Weights of a small GPT-style language model, trained from scratch on English Wikipedia: 20.9M parameters.
Each number is 128 + 24 x the weight over its row's rms, rounded and kept within 0 to 255. Layers, rows and columns count from 0. Numbers have three digits each. The size before them is the row's rms in percent of the matrix's.

# layer 8 MLP up, 1536x384, rms 0.0652, rows 456-562, columns 128-191
110:131136155111130136130141088147115148105088141101130145132142136143113179170179101125188157108105105126105139132121158131124150141081192169120095162148134139093146124092139121138126109147134199
107:167102126105132110112158173157146123148137149134146104135091151114162087132080163138129173140143122116112116115089129161136144082129148113106159129103109124147109081101129131138146141144114127
100:122149123146155120141141140155095146166122201119159140132119116116172114120126170135128099122113092114117125124100163129133170123121104117092122183140132081152103133080129118185107177129112118
095:108124079159153150110141138136140147129142121131110154120121125134117128111130122085122147109083086117132103068145114145133139137098168098153145114154147163147143142100089129141097125113164127
102:149114115131115112115117148138139126111129133108136135127125147128085178117157144071153115153084125132139149114146139129153145163101112158103085147200188130135114140153141121135136094110134160
098:171120145165146102127180119127144155127097129119162145111165142116183118148134174107125148139104159143125156148082112132090137156137139122168096127103139101093123113109107106102153151163123110
100:135119093177087161054186141158092145142106126105105096112147147087113125100086178142141138132137125128096158150137169115138106140120168119164143123140120157139134127134120119093121128118135171
093:154147116165137105115156161102114129100151118125125096138142098117137105152104146114145158093146087065118131126172138136127141100082119158151133106124138140133145085088121143137152115122065088
101:121135130138152142136125167183143138155125136132135118128148159114132106104091141083135132106133112102132131122104156156155149124149143084098142114173059117120142076138130116172094126140098133
098:134171090099149132100147137161110126128132125081137136166140098120138140084115171126132098120127127087113130122135143148116108123143125117127136153175088134135159113172102096166145094129091121
097:161096090146160139122134080113105116113092102126121118163142155148086127174132119121104094103123110111128098128133118138146147140081113181139111156137159151122110135127144083149116116114128133
108:121125100170105100112096134134109103098117154103147148139121170124118136098127122081105139155120101079062143093100159158116111114116151091119148164116130112090196153131116157160091140157124150
109:120165110145114109121106135112123110124127121099150154177144137104114141109154096134115133144118109135122134109115111168155090138135130105082122135081132118090122148123113158147094145123121122
101:131124098134128131152124167097146120158115120122144168154152118099099119115115137087127176113096115120143114101168132118122114145136138139123147143178111102097147123135142100165110114138126174
092:153158158160153143142116080129133116133158138115134129134127116098135141124131113161112089118122080107090140108119115162095141113124117102109156101157160156106103125151109089140116121160125159
105:116130138138112163093139158098098134106109146129136116120127146132167178117101161146127110169127146077104144117149142106132167142137121151101147155158114139143095140101130101169053130127142173
103:158119118136133138152180156122112156153136115084174134141105185117135131135092114140161134144147132139082172124116133163107142169140131124112111161159104097121095122102098122155132127115111137
095:116136144130149096129138104112108153095132135167118123141137154116131160130129107147139134130104140094111138137065141138119116112147084130113119151147170147105115135154156141145105151132125120
106:108165123108090130126149151180075086129110160097143116130118121115114125108156142175145166133141116126108179113111129164147108159146148122167125138085125137148118150067139139185084073097104139
098:167074098110140140101123141112158102167110141132183136139124156168171071114088143099149127111111110127136135147146125140143148129130133180104148097136162139148127116130086130157128133102079157
087:136104112105130125130171129152134115121150097189166090161159105130122108129093127138119163079119133113126134108159115162139142136111143118140129122128120140113156096115117117151116088133060139
109:150148139145153125120151089135115131108155135105128068087139160099138125140133152161151111118127132131124136128084135086134116123127089094116147148119187123121129131155109130139121115149119117
103:138129108164141107128083145139149109133138139130156159174092121095135082142119122100166160104107140100114164147131141146128106140112111102135137134104130138082175123066104089126144148110143133
099:140156120128158125134127122151118141117113152155110131110111200152134152131140122084186094151123146117109130094116107122175083128141150142084140149141121163140134116127127170157122124143137120
099:150141138109134128119165185111110113120047184128118129117155163106159100138112138123143141141135067132119102100079156145125138103119168117144132142119098130163148119159132089149116138178128162
092:107165118071108133109144171150168132105107082143129112132102144128115168125107119084148146117108155124129122119159174132117102177110111128133164140113131063185150172110137149102084108083159154
105:147140149131140140091133151139109097142162116141176091139137138108131112152081143125146164143092141140132134129146144123144123150132111124109160082123102099118110097150093119120139168102101160
104:084121141149132122143116130098135103124130125153116126125154134127106127126107129145095161112101110102111165117144127143151179106164116119150169104114132145132131142127149099160079165115073120
108:110079117147159108122132086144093145120115158123130114142195105119147151095121124176133130157109121161129169111135164104104155135068127102127181141140150135126136129109167120146140164115120141
100:129132139136137172117103161151128142135103175146182126148099110120207138163133116112138127173095073155132096100115135155141145104116114104129131148102107133103110152122107105180123208136153132
100:124139096126133137122116119074164147144073126103146106113164165085108155122077120136139133076119100126139167140126131150134119146136212129130124108113126165118155135123170121135096142108131153
081:138111110097110123123167166156141130121090108190147100154109147107124134101129147118114187124158141164073118142157122162111138148130123126093095143153127149145097137101144088118133156169133174
096:137176159132129081135103134138165115105124118126112134103137152106152120112138087134135091120121107114086156118106145145130100151084092131093115088168165131187129143137111163197144127122068137
105:102137154157108141101136162160075148153121102137145137117106128135141156115124127146119113137103094157121139138140123124137183118123111135102126099123111116105143152112125120126136133147120161
101:165137089105140085141120132180138146121137162140130120159119106157142160110136130126154121092103127117100164121107148125123131109119149151116195113142165109122124145117104139132132152103117103
110:140117101140190132112088160089183122111122159108152169168139134107162136198117094096148140098110132078089118099126110137141099116100126132126090144143138110119170118121128132178145121114121121
097:107145101134107100141131161205110164122125137151158067180133115155124152124109149105151116159136113114119118128138115154137165131112108167142107134163139130122182105110135129126117154138124129
098:138130107143132096116123124134154119137156122134200104125133180107134125109134110139145118131134141134092128110127135152152143164165124100120155155123100110099132137156102056139126123171141123
096:110133104152142117144130102136123143130136154120142114130199128144141156140128119163121138139157169122115118118087194140128120130088126137116168100153166136112134098079130132177114133162041132
088:156129106202164110109115156108168073078123118140179121154134145138133114166083114142113136103108117111108101127107112140165108079127106132142090124091098121121131151114141117138133137167105142
094:124135148118130152097141137160112166108122129125147149144132116116124145140150175136115101141131079111111111081086160102093141117133148139090100145203139151090119099115129132102121093154122136
104:145150154126175163110109101133153074157108123122156139191129120136182113138100141144134122124084088115139116136155106127136170134147124133118134158122110124124094114130132127180121108161115140
100:127128132107202105111164153122072097120098141150157097157106105090151154153089133147181161172115115139125190170128163120119135111112121165130077163132127158093103126110104149182166150143096088
107:095122086140116140056122105173116192139138157120115128096132144100160159136153097083135103117122106130109135117115123113083153175116095147119133114119134117151168154099096135090139116103112138
095:157102079134134126115158119162125140157087092195124114162177122141163120135144143134109109179130128100106125177118140139104189119119154098114090107166160154165148072121139044112090098147097128
100:136125115144150141105141163176074125081105116098180113148143148165121106124130096140090133119103153130088121143138183130125144159106144149124120157154123161140156142138139113111154113122094121
102:148162128128116132128145149086146105103116115130178152125136128117150124113087124107168122117099117090119131080103098146118108165103146097140155150094125144091159156154119116120119125180157116
100:095110128159123106110079148184146115102135146133139122134078150112150167155114117108135126125097140120119132075115142157137101181097105096126166135182143115145138148145117103117087166159156120
105:119143118142145139105128118123101198093166155106125150157105156128122133136186088131145118110107147154120118117129130136073159113070116158079155149143137142141096111116111102139131137104092141
093:134132105089102098107147178125118129138099116100103142058152076160133132129139110137162119142130125131134101118128172156104139134099155152134132126153118127176115125164131113164102111126135195
107:114170101126145148143126148116078129092111122137152079103137142115103144173059148152119112081140119119116165110102127146110135106123105101146090136099092128108167142132130134132101140150129137
099:109118153138138125125116101103126156084117137135133123090105164174110157140147134101104135100121133070114144107123150136130096122114163121132117144099131117143130163130127125183103130141104147
091:111142092152120127101194178127114148095161169079101124136146106138096114097144159130172128135119138095129090120085082119115113119113147129153157171103130104107177114063140154108094119152094123
096:105154112142111104133094113088151124179083098102153091149139190089130155137131090128142133104122121154112142132159138116128124163146107088117092127161120138119116120138105153129111109120134127
106:168142091159144097043145110131086123121113172160103102130143125148102145151129117129083126146117138134118143137126098144106105112119125138149135121110113137166151136127172116136105135142094120
091:123158120135140116129132136157146103174104118124166092149150157097114113124142099128127117104129107134087107164112123179107156147109130128071137122119140114156106126122145112130123126158123177
107:145101139133148122148135145153128111097099139170122116130110119108114131139138129133156157106114139149105086099127166141153126149130096129101147131109123132117135122166158098117169113149148164
100:139152132129161113063165165149104112140134107118151129133102149125158123139129152148138139100144119117112151108129127141131121120110186170121157136115140143120099088112148123158071069163129162
100:139122109152159158104138120148106147120114123139140109117083143124105066108165097149154143119155131155123115102125128147118147100128111117138149128124100122133126127119120138168132153100130157
095:085145089168162154138106120146139128141091140102125127153123170092112134164142147136198168120077135133134122115129140130081107167113135123080115114117167183118108131085151104132105154139134143
098:143129130134122109116141113109136147105128096145114119137133101146125165144136120110132154152093141091081151134161148143153149136136153098139169109144154114127131114083120137132133098151104131
102:136117102172119086112117131106111098055132161128149115118167156080098104127131114162141125098150137140092145133102092128142111143136128104104137169119160136123133103144112143134131065107071137
091:128118115109138121099108147114119130166120124094160114156145139120118122135102110191153118122127122113115158153119081142132149133128100129093125097118125122102138148112132135125085176127089125
093:145117123162147091131121166181118160140120171109159132151107127100126157148146132137127140172133149062090144125128084128131151147120162133129137122146094132100100086128102095168117111116121156
094:152092109133135153141124128143057085101085132092140134154126115127165122160159131121138128112099141107102149102121130126089121113136085143114159131174121163097140136113135127187142122112141157
098:114126110103157082115071119164086164090109136174134098117159117118139099132156088138129140162132132158120141138126088145135105106129124151126106096148118169178122117135136148134118147142126143
097:098099138125144156084145135115128143133113125110149114139128154135123130126135110126122175159107121111120161129105145138129139163110122093154135164143103116101102123127113150135126115133139158
102:123111124179108101091101108114130174092151167144126138141128163135140131109127111143204131136120099147135105074147172130121101109134135111119134118091140095184130160126151114152109140184129157
112:148111125127152126136145130161112088123096118147136085166150146104111195116162107146152133108132127108099105144097131201129085112139123156118102155113099133080169122096142097142105059142136128
104:150138103137192141143130137123105135129169147158124144122117112146142122181081151147128138144162115108058127072126135196098144138133119181102149144134121097106156113148120127134083135113118128
106:126099112144139128102138126164092117117085122146181143142113107125173131096115123166095152171115156113116158102105117127125148148086143163152147104136126105121096097132150131173144129132115093
096:170113123155138108164147139149139115120105146134140163142122193113149105097105126135166139152142148141089106112103136116133146130137134118106133141125132097113133160123119122114124119155143080
099:130119105155127125102172126126108127110097155101155124077153083113138145155136152173120116086126082118103116138102121137123163146092170151131101122140116156112144089116114145152158126102119179
099:108119121119133087145121124115136138139087156125156112127129151128108140144131143136181132144140098120136140140123138165143122114132136135110088172138068112074109151093132112138114108150098166
092:139127089159096150150138139146132142128131122151131104124111151141129112127139116077099145135116147117134148100135119166114140151151114090104132142142111115122135158079158117114127111140136089
091:120119108136118125113117150235105122096081173155130157116126108117122131122128134141127126107099109106102132131098170166097149163118177161128152150150114138141162112113092103131137142131149160
107:070143111129173157092144144146149133114137146124136138135108148133133139125149086092189142149130179139128169093131182159096152091145144140133105123121120097117093140124141100099123111145133107
097:125097116165128179086131139118112132095121141106152113133173161143127091147149148155120122099133166147101104126072167155155160100097119136143106145135116119150115143137140122118159147119100111
091:156136087139126120143157157153123137099149141178162067161163096142124108103140146143125119094129114124113090131142143180130158115113106177106129128134147140119106069076110132127125102133127150
099:160127102178151164123113138120112130130130202146138155182113168109136137101098163111105133145129126174110120100156129103190145104129126146111162134164138135110131097132114172115116112129121117
098:128142103131114146129145135171112146128090120132159102137151118125134145079136144140130089122145106123103090142125116136105126122100124119134107144135099117098143094107165112183141089115087155
103:115116152138152167118123142110154163102136116116125133104135153137129143116129117087137170144083109106132095142110159146095154102151178114103123143138121100112137172136107068119143079162142121
113:115120108153124054103147124143149112129095153116124127105141171093138152154117121128175156127082132121120143144110111135136130124128144128081137160139070167098117088120144123146108111141121138
103:113206125129149127110106140158061146133117094082131124147147127054116150103135110140123141161113089140132184141098131132149157164128113095100127193153109100121180167134079132142148082121109138
108:149102108176133131114143140095152129158166116161130159171120132110142122139076138153130127136101149112129138140110169151143139118115124157145133105146138108119110099143084114145128113085152119
097:140121152164160153119125115153116137164104165109166136186134151147112129137108132176081149125116120082083160142151171127111104147089146104072155144132094125115111109138125131160136128131061112
096:140146114145156144105126088158166112099113140105142118210122111113174054161086149133153086111127121100126134140156090150093146150110106102097145132118164157112140141107138145152119126111119112
104:154109084168114122112098115165106131113152127127129140122105161099169108084116146149142129140111127121092118133150131124125119152172147130127147117091151124164137094134110173142082164130122164
101:137142107175106125110129132100148092149108130118130088128118132107135137140118105106140137111133117137126118135147097149097173120095136122078092198164103143089113124126147175147151142165142105
084:136145131110131065128151130112112125102139160120124129139111113125139115155105122125148122163126129141105132119170094160137116119151145109100130126123076166077149109122119157145089113152092180
097:176112152166145132130144095157136116130126147125121125087124132137151120064130108120143112103134092113114109105132125148115143131085162094131132102113102120137153119129134114184137143137111118
099:139114126160114125097128152113108087132113135135156173098111169105139179118103169109171158140111131096138143102155118172099118112120136104136120101181130157120124134125138139145143103141144127
096:128094109105157132110117125135119145134123105136165102118101142139114130181115081152137161141109179162093122096078142108137150151154129108082083132111155160132089120082100120119143162135125123
105:104165105185149160133133145175116125114153137134127117158179123106121162141142161092133154161116130109112168123115116137131138128158124133111114178167144102118170107149106130156114139102113107
102:080127117127151079116129079173115162079143130153111120169177115113138112105143166102125111168129080108110141119133127122119130146122127094114137166168149144125150134160135113120141143139112097
096:129146138121132119127118169104134123092132135133142136130150124131139110103076135137120137105102082116127112139105207128112121118137136057099104137144129106171166134127165171163135128147115133
107:122154157142128139088116126126099141098125141157170167139141129113145137166123124138136198145124144110115140119127104121104141120128120102147171135150112173109152112130180105160154094139071111
102:108086159144133173141153084116112171085135090104138094118141130131128170122147123104169128138117110167108164145120156146104113125135128124139144160141119155067124151114142142158158129184142157
093:114130086131132137150117126152137205123130141149109121164168141089094134132108126167128126125127080100123139126152130152132148114079134150113132133137116155114165100072121141135141095127165162
085:147092105138112132116154076153147159123133166113129110128141161138132121127141129166149119094136109138109098106160119153118167132107105114139093179124112121145138106074108064084160090156139157
109:118114156186120159109140126123093138132088129146155113121118143143113151164149117112151143185131179091119127099109186146163163126156125132159069115148103099113138157143113091150110090122113124
104:125118108125148142089082088159132118094113147131161107112137158137122132094132083167130139132130121135119127126133145122111114134157091150119103109132098103121100122107110146130143136135159121
112:111100111151129103145101137134087129067131116164131122191135117103199142148177115105132141139109140133122113137117130140114133138135132122105087159140146163150163083141131137133128094116117138
101:113151128161154113094155092140101147122156163122122136122147109139123122124127141143146143176112132095129141100119136136164154188137105121125155122156113122084100108157089117115093104111099139
104:137148147171140090137160138114106133114102112133139124156115113137140098143126164143153109140137109142108143139123105156104106150098112134118095156168145156101134149106120149159106119098106147
096:141148144159121111143115157122122102083141160133112147144141103062113128142117139092103145133075129092142163130137113108177118125127149176126138106130149122140149105122153145109120144149070125
088:094131130116114143118114144111099167142134149092106164126169134108111150130137151090130112147083121062142153146146148121128104111129128161112102092138147176109153154109140125190126140110139167
# layer 8 MLP down (transposed), 1536x384, rms 0.054, rows 456-562, columns 128-191
110:089129146122083112160067138114143063163102125163084150144115102119133097148144134129140137105141163115121139120121112105140167144133137113115148115105134156104129155134164137127088092162132139
115:120136177111103171102115127124149139146130124126129123094113159119120129091144132083105121076127118122064084173134133112150177130133136109098142104071107138191146126154119111106154147135163136
099:121102084120103155106124161168130095080090098109134138094147108106090129125078125141152118113130129107138134113089123143094155129128136109180155106132107158120148117187154157105112143142099143
095:137091190101116095143108109142144142131134136192126146115089155167126086146152127116106138134120109131172131146087155123107114165154058116141109134099171096105102110153152128125183158124134135
105:088150151121094168127119121128176148111122074115076115085140113154088135122116153111131147139124131112173103110114087134144131116097134099077133144115160117135118117172152136134104114124112149
088:109121137117137073118144131129146133086152116109117110141143133109162110119081126117125092115124142139111097094130132129102129181182133084138120142134111129154077144128150094071137157164111107
097:133142144146133112111110106116163125139098122154137124144118103147117085135131131101095131115113132182087187107114105123107118118133117089144148140152111155145128127096103128124100085121130135
094:102132145134129093139110115115133152092129136137097067127101131110128196117088128106144144175143123140110137119121140096128186132104133107072132128134130113122108175142157108149120155108126107
101:170141153100136124116117116140115114179155174128108132104085122172133100122096123106064113131131137095127119128113138134137143174182139110087106138102152133153098156135128124089152130139127109
101:148131116134125129123117128095157112107135155107152095108129101135147135141157102090131146126108156147103110171113104126128139147138148147120101106111175082116123126126150158092137135134138159
096:165147102107105150098129122163116097093141138105130103158107145116135107146119144169111113130132133111120153100134124152103144107149130110125161155188164163121126169131120127103114118157108121
111:186137106121123113156157132122106142120143158106130153092165119154100131119153153113133124163132139134172140134065151095104098111111139136157120159178117122153153154098130094102160136125111141
113:105143140101150102120114103110105145140114123140133122130084123116130096137116091143162115099142155127117112133110133171140160153122104103114092117125131118149171132128155151130111143125113122
112:156138143102120115143118109109190103104112137133119151125100116116118117123115107114080126065147152138103115143078196134131102124122120108128145144167079151130157135100099137151155152095147101
088:090093110131118119103123160134184089137141145088131086123094138145091116148120136126086153129131100156109110156135171129183137168141134091110139142132087157140157149121140083097153105133147086
103:121125158177126146101101155109095083100148112092165119126118101135127155128109133148104162135093140157112139139156123114122136156140126111157154114114112101102130148106136094143118116131075161
093:116130104073163110137142150128125137113144124158132114125093149121149140139116110111103121149177132122058124144130104123137108115155134115156115094132139124147154114158108158090078114156077124
093:126111155143128133138136152062083119121122129142143106133144148150080148159144115133103133120119132114057140148108113117132115113124101126172131152116154105135107119131163152105119125129171071
111:136123125130135115151138100122101114083111095187114144134156146120122110121136104090071122129113170111124094127114132099155163120122102116163165130158090109138168106173126115113152117138134154
099:139133098169184119143134133143109146148116146148141077123169141169147125152132118150130102155144110136145174123144136147136139145175090148157137099135124150128116092138163120128135131145155146
092:106151143145120137131119107125135147130126131132135108101155144137114135118135151094181095150096107098083147131103169095105110137088156125131124161132128122116125133091159156115152151131116082
113:101116107098110141090097096099178127135114146127117128120126133126172099085138113143108086121233094145080113154106119137129138097128118103121127128118106119126105100152122140110138184125128093
103:165134102125121119070155139132130138120136142127142097116096116156112123142141125105076140127122133126145128134128130118135106111186104099127121172155124123149123124120163149119125131206167178
095:139138131113189141130089143147131109177128097128107105105106107136140110112126152112079084125142129139061059203102140138140121111087131075169125121149116134137134139163108137118163139114137106
100:078109124159113122133104144133136140141147121114114098124130139126088084153144197146128160120083109117138123130148113109171123142149101123142139109164154162141129161107108108111153160116138181
097:153112141185125159153129082112120114136155133130130159132122131111134111141129169157115128154110088151129108130116061116137153083104117120120121159171126156110112060150100127170163119154095137
101:153091139091109117116141161143135137118139096103163087128135119119129129160101159086140162132097139091196151147161133123153124149121154135127105137113117142116083114138097104095128086070099129
112:154177114118163127106110116117118108148119166143144119133141169090140169097139138134102099108136110128105156135102125110114126113119128109109134089151122146143128159149123119146127170103134079
099:090148110125082110091113117134141133167094154123139108173136084132110103141101110151143104146151153152100074141133114092128143144113166101173132139127148122171141120191129122175188133124128126
098:117113135124099114143116138145095127101094158120107102088176169099112127117161123095145132115140151103143105205176118148128107134129170127111112116164150118103161117154124130119122131120120157
098:092093181126155109111135126104140146148108084102116147107103128095118137148096121148126143134094116165157130139118123123109137138116109154144113112108129112135121136145135152109104113127112144
082:111117155115139142156138151154117154101108111119068154109122147086102149157137123135075091178145151084051172088119098062105111131112132158151151136182173106118127105162126184136114116143143112
090:127170143133126161085111148126155126128139115178154123148100099121102102110157145119126191157154113125140135114168168099149128102112117114163160070120125137172105140157142108136129106139138112
101:156131191148120075150141140093117140154145098113105124143137135146129120141146130130135136128141135129098128121107123150136112142122124184137108098135154134082163130096138106099122131134138147
105:154126122111079111111112126093125079143163144139078122100147169186110150166092132137137112077145129131078144116097146096105108170141129124104113117121119158140134125176114115138157107117162155
119:121103142114176139092138149097119139154152102108120147143099163144166122124150152107144123108114167153126153107153144107147073133138159118171130152124101129113134102128118137128119096107128156
098:171149127070137132139135174117143118099095137142115106139114125105139130096133142109100129150134148105117111105163134155141103106109152152091104147143085124137096109169167158173091114122124153
097:107138127122146105146132153133145137116118121172084146089126164126120160132143168123084094145094120115144099131136111111118095119069111097126122142140178107113140130064150095136171103135118126
093:138091095104121127133154097132089130136143127166100146088151138127137145127136129099152109140155146085110145124158072145076127135111127111112134107132107133129103117116080112124077079131150122
091:090113155092091113149120158103088167144152162124110146105133106161141119143170154123093138104162127128079165122137137107093122137164115163119095141132111130126078111121167138133137127115111114
087:073145151081129120147156129144181119135136155145116152141113108104127132128125120165161157140070138159106165128137116098145126120156102100138123117116109097157132115149168132110117129138110127
102:145118136133110126148152091144126120135108122066154072117128164152160107111159107106103131127144136168135117170086117158098128077126121117177130112133096119081175101135141132110092186083084099
095:123152124144068141130092127097126148130128125105118115125137158152075135168108082123137102105088175150083083105105095152129075157098108124117144125144165180138115064138142115126113132157107133
108:103117132105125151123089106135115138109144120145149104143154088118133127145109133156141153118145125115079114133143116138120155124141131140126120115110142090139086099098103124156095126129113153
097:141115135128139131141164111162158138113098111113108111095139128130105118099160143125141113088145133128104125106112095141129132087102153135126121168104132153122098199105131125140111094128160151
100:097146137152160089159124099113150122120125131129132136127140087093169138107122135153131122113105167102138132124151143066130114146115166108139138133116095085140159144116152123155142116114077123
098:114094164135099130125110156144168142123119125097126143099156155137129101106128150128153065112125161107116137107115098129146131142104133071118118113158104126119122096184157128121178144122140153
096:110162161109103149117101123122085148146179123171113116089104139101151123124138122069111147107118133159113183151143109144121135161099135137117128127102104168131136132141083143141155128130151155
103:131124109138152113101141108161098108155152073133101121078079123151141171131125138148094120108125160131149110104110099124129098136143166148159108149146080110135094135144136105135171143145147177
090:126134167113133150130117121103091136148152147149117132102089138131184133166130140124121124137146120095136114141093109105124091159144116092114139119074138129101119100118133143092110115156140071
106:172158115082157127143091167113104124131097146115126102114122105118117152143136099145104161145102160137152165086136147115110109159120134141135162130141081162117133112101161133087138116139135118
093:117070140121138127118130093133147109122129115135145151178153132093151157120098122125136105156126135062172139084095107173100147106121132140137133112143098171085134123153107128093098165077152156
091:126135124134096096118066150140118097115111105122109138151136151098114154133165172155087186141121102147100134141160101140131126153132139159125130135121173134133138188197148139121157144129100101
097:164116130169151159118147141137110146085134148134105143127101107166095117109149179173121133129128126081096120081108137162158111114089135130120152151122125125142153128117150113127170145187125156
107:151102124129135125078176149125097130091139137150130130110141139103111123170098121126154111105106128148112191141150144136063159155135125130133127110169137130085146151107180117094166115128129131
100:139096135128158181140136153128098154113148137113097133111125075202123130087137170132121163167077160110193147146152114080124083121152115171139123132146145174108112130152133167166107128140153119
110:115121146104159123067108155111134116114142139151112140147119137148136119086134147185117142111095182117044139149155154126120125110161153132166132132103114151109154146086128157136156172170150097
100:104114150142124184137178088153143129146143143149102121111116157133155174169097118080149131162129147164091145137145151146168149138116107139159076137146116131112172109123103092112176129165129135
094:155093135159173128170136153120103166113138133146164120163151134146136143183108119137147081138083113145077087146142136065143125114168157119157037143126109139105135128121121122162071062172121084
085:101103095134105115086147169148094106123145150083144112114139120101104155151157131119148179146122139125131124131134119145152112088112107104120157100117090151149139137125103121115123125109111134
105:128079105126122147097106131128119099134098098127169091127164169128167116098136089111124142133141121148131110152145075133149129077154144105130104129171121113101168142136137099117099149108116094
107:134152138126107126112127128099077179101116119184106104127119171109087112151084140099082116174161118119052146135133094119092151149150127158136141096149099100170102124075133138133145136159118146
086:163142122103075110162123124164114128119201130131127124098120125149130146120152128111110143128100141138203105103135125125098124093104126136120150152115140114114119150107126132114204131107097167
099:122148160099145104135145116087170124119116079095141161130115136152119123107121110093105119119091116132253113111149132118100085149160119134124115139139177158148134150124118150105134138142187173
094:098127115137168135125173078091161102101170096133114107166090153139066118170111139143163141155141091129132102078114134126192111132154108109144133167099105147155092106114127123104173133144098150
095:137109122130090095109125108142127179151093067089170102134070137169136125128140104102126128138108160096128145106142160124114138142135158154135126109136128139156144109121133116142125122148135122
097:162150118158148119124094111106125161110117124117127107105124124134125140142128089165111160149071126162191115160151096132120114158120115135142130083120166135144158128117118161141119111101079127
102:141156093097155179112120132132065109111145163141183163141088139114120161131113126119091108136109144125140129154148118134169136150144157153117153105124090121108190110139166124104159130110174159
112:157141109135099094130130064135099197133141136137120158138114136132058105114120185152124108092181107112100156145082102140116116142139169156161133157145140099119137126137141113111155141099137129
118:104150130178163130139124111162157110133139108128195161152153128122171149161142124115136118158078111125139115184107109122123144134115148113144144107133149127092124109115142105132118076144107119
110:085115093188144148111105119138089099126104161103129095123110099077133153074087150162100148118101148127105108137153118112108122098104158142154165148080125105151129124104180128139126111111117135
103:119156118120142154148143129141102147115089134145144126199127119128096107093139126110118154158120137108093134146165136145108148149152134110135110125135134126145098139169166105126126132139122140
107:128165091141094094105148107120136138103071130169095083164133119125130141104116171129096100137100180139129097110149154131125129105141102081131134130172193110109103101172152135091140120131157140
095:168132126066150143166120141095093129139139124138094114086161136085131116112100105089077108145113142165099118109114079115164104111108081110104131134109109133144115155154104127133140134159125159
092:127145111129124100113112138087135120111149116125163159111156066080103166162134111140178125140106115124085130135116140105148076144091168128164149109111137170074161104181102170102138097115124122
095:090152142138162101106123144150169086164113155161163086119141126112112119126114112153140120166126132160114115115083111080117081124138095124097084149104098110145101153177131143121103068117099091
107:144095141199107154164113101108129123110114114153138110177134100124098133141128130111125136183147120142182115157138164123147113147094099139104125118146148152094124137115066104148120111096102138
095:089160174150126099117096117173166125134140111150156105083089152093170115119109088122106126195138121100127133085128140103106147152165143136162157122130119126085138142085110149134095081157142117
090:133139142126094167111109166133144124111132102125117169112101146135145134078126158091142142125093186128207103109095134110162137147173119114128155124117130129126116148158119100112129128118108142
099:121146106141121099092114155136052114138146099129134127092137119166141110134158107098164137118109115149104133167166109128111130157162126150173106105146152153124148130093136086167121133092152172
103:137087158148109134119098143126146154119098087138126117126109147126131157126110120142108187125114163130123176093079124109167140178150134155125124179129087070123111133098116136187137104173129098
100:136143123155187116163155120099099140139077129145101135115095172124147100149104100194121098107130134136098114129121140119125104111118110152114132127085112147139157131144129097154122120132083105
116:141121104113167109114098123135150117127121149103154127130106150092126124131153114099076175133150120148120101126098136130144115119088087112126149160120112107092121166113110170139107132158077114
104:110126143101141148145161135151110172127132116116126097102118151132100139139137124117120139168142152139147131087061129139162109122127184131154133160132090173137121110147116143112130103123099154
105:107137147094153096156112165090098140129106165125143150076106137146159140117195153136106102145123103154194159084117122126105100117105147124105141091117140107145142150118129127101156147111166103
101:090102132141145121115065134110144134136074108112185140173142099131125124123153096113130138113093141072113142119155138137138121107102125122158121136151079180126108135140169147123076069138122122
096:140142147143127097139132194095164125173146125117096184102150163138122144121136122094068152121108140117134100176128143112104132133139101134157124100148118134106169122077110135146132141119116159
107:161102130121144117165160137100104156124102119148168153121109136120148082155117107170172138183145093179076138102085131088130118125130146109134134151156163180116158132081142135106110151150137142
107:114106148143129124139122156172177118133142108126122135119102141123116146120142119156165151115057162134154139124098103145165095125116125080156159101149136130138099112123149079131149129159139140
086:131150135129124108139078114102150082159148131123112148100142114133112146098119120161098157106154128178035150114117150126133148136132134140150136105150165096186082177169099118159143120127136126
101:135128135123119173116092159157134143108118153144168125185101109111135105142138113116153090128130132162140091143159147139118157142085104119120150133142132097141142161154105103133108149119125142
095:171106127149107124145132169133128141101177154113137156167132116159142110144124114123128114153123138143103117165136170103112169148134134123134170124099122131062149104120122122123137136127104127
097:105149124163120140162117141139100112122140148159126155106111103106127159119153140108122073131201097076070139120161133141122128105104142126149129142150119101118124103135123101136165169113133158
103:122092166123123113173153106127165168114118149129125085161102110142154103100131131123124125118154133116135148128146111139161147153080141128160112100120120108127118114153141136092159161137124167
106:138124149121091141129133151112141158152128152119122139117122147141124106175114159114155161108132129132099134136162141079144123131109147137141134125132111154100132129086129166154149123127110145
091:118161149122137115103122114120140125139148162117122175088093141140111129173106139123141103163120132156122131121091124122121092154140126182160166098087086182087147114082125126091117104148130138
104:159129127093127145100110109110144101107175169145143162113150140100098139077117129150114087113110139133137140127139095118111158148146161094150109135135113102088093132136110110135131087159098170
104:148155171120078144096157151125110122142180141135097116110163066135110149130146094070145131136155142151152152108118109121136131158135117104156114152151115157127130130134090158134143134126119124
090:160120129162184132147112111162135143157119150135105150125124160164121148122139137136113128143104151115123152114081092123144137097133103149149100131121102141153137125169152132057145153097142125
085:112153116136151173122089102107131081143161111077115103075138128115123138094118151109133150166103151146202110166128159153138127170114155119137094115121161145103141186142158176156108127127092129
103:127119158078074128134135097106130124122138141069128141118107147129094085136143131125145165128161098133111099136174147166122148120111113099091138133093122108150136150125165152144107147142141111
101:130100152166106110165131114137151121131133138141115085146122086123098130079134118142092140146171100115141118132148155190132156117170117087108109137165089079139077097108092102113125129133136128
113:136053115133127160108118101148118109137149125164114119113131154118155078160147107113105119069099120140135170106091125138141147105106143123164121136142153158112126141164102138158111084126103094
096:122078090095133086156112132107101103141118144119137166124128141122139117130128111204144140121114141144127114169122113108140131108110142125136122133133126120077138158132131159145131115128089142
092:150123106129105116144118110120135130127129141067080105135169130097138122099110099129118116122131120122119117126144107152116108122105142129121143147109135097166111111171164157126166123179111139
091:147136136133091145079163117161100143141073122147114145133147128127115122096145127147090114148131149168110095180156125140164146096178122123072112124145129106134100142160136101105107162171149127
087:144124127154097124138142093118144141089131104128155087134097143143112094116126143159121135158130130128151127107132116135134131111109149098104170185128101089166129140130130120090126120160109083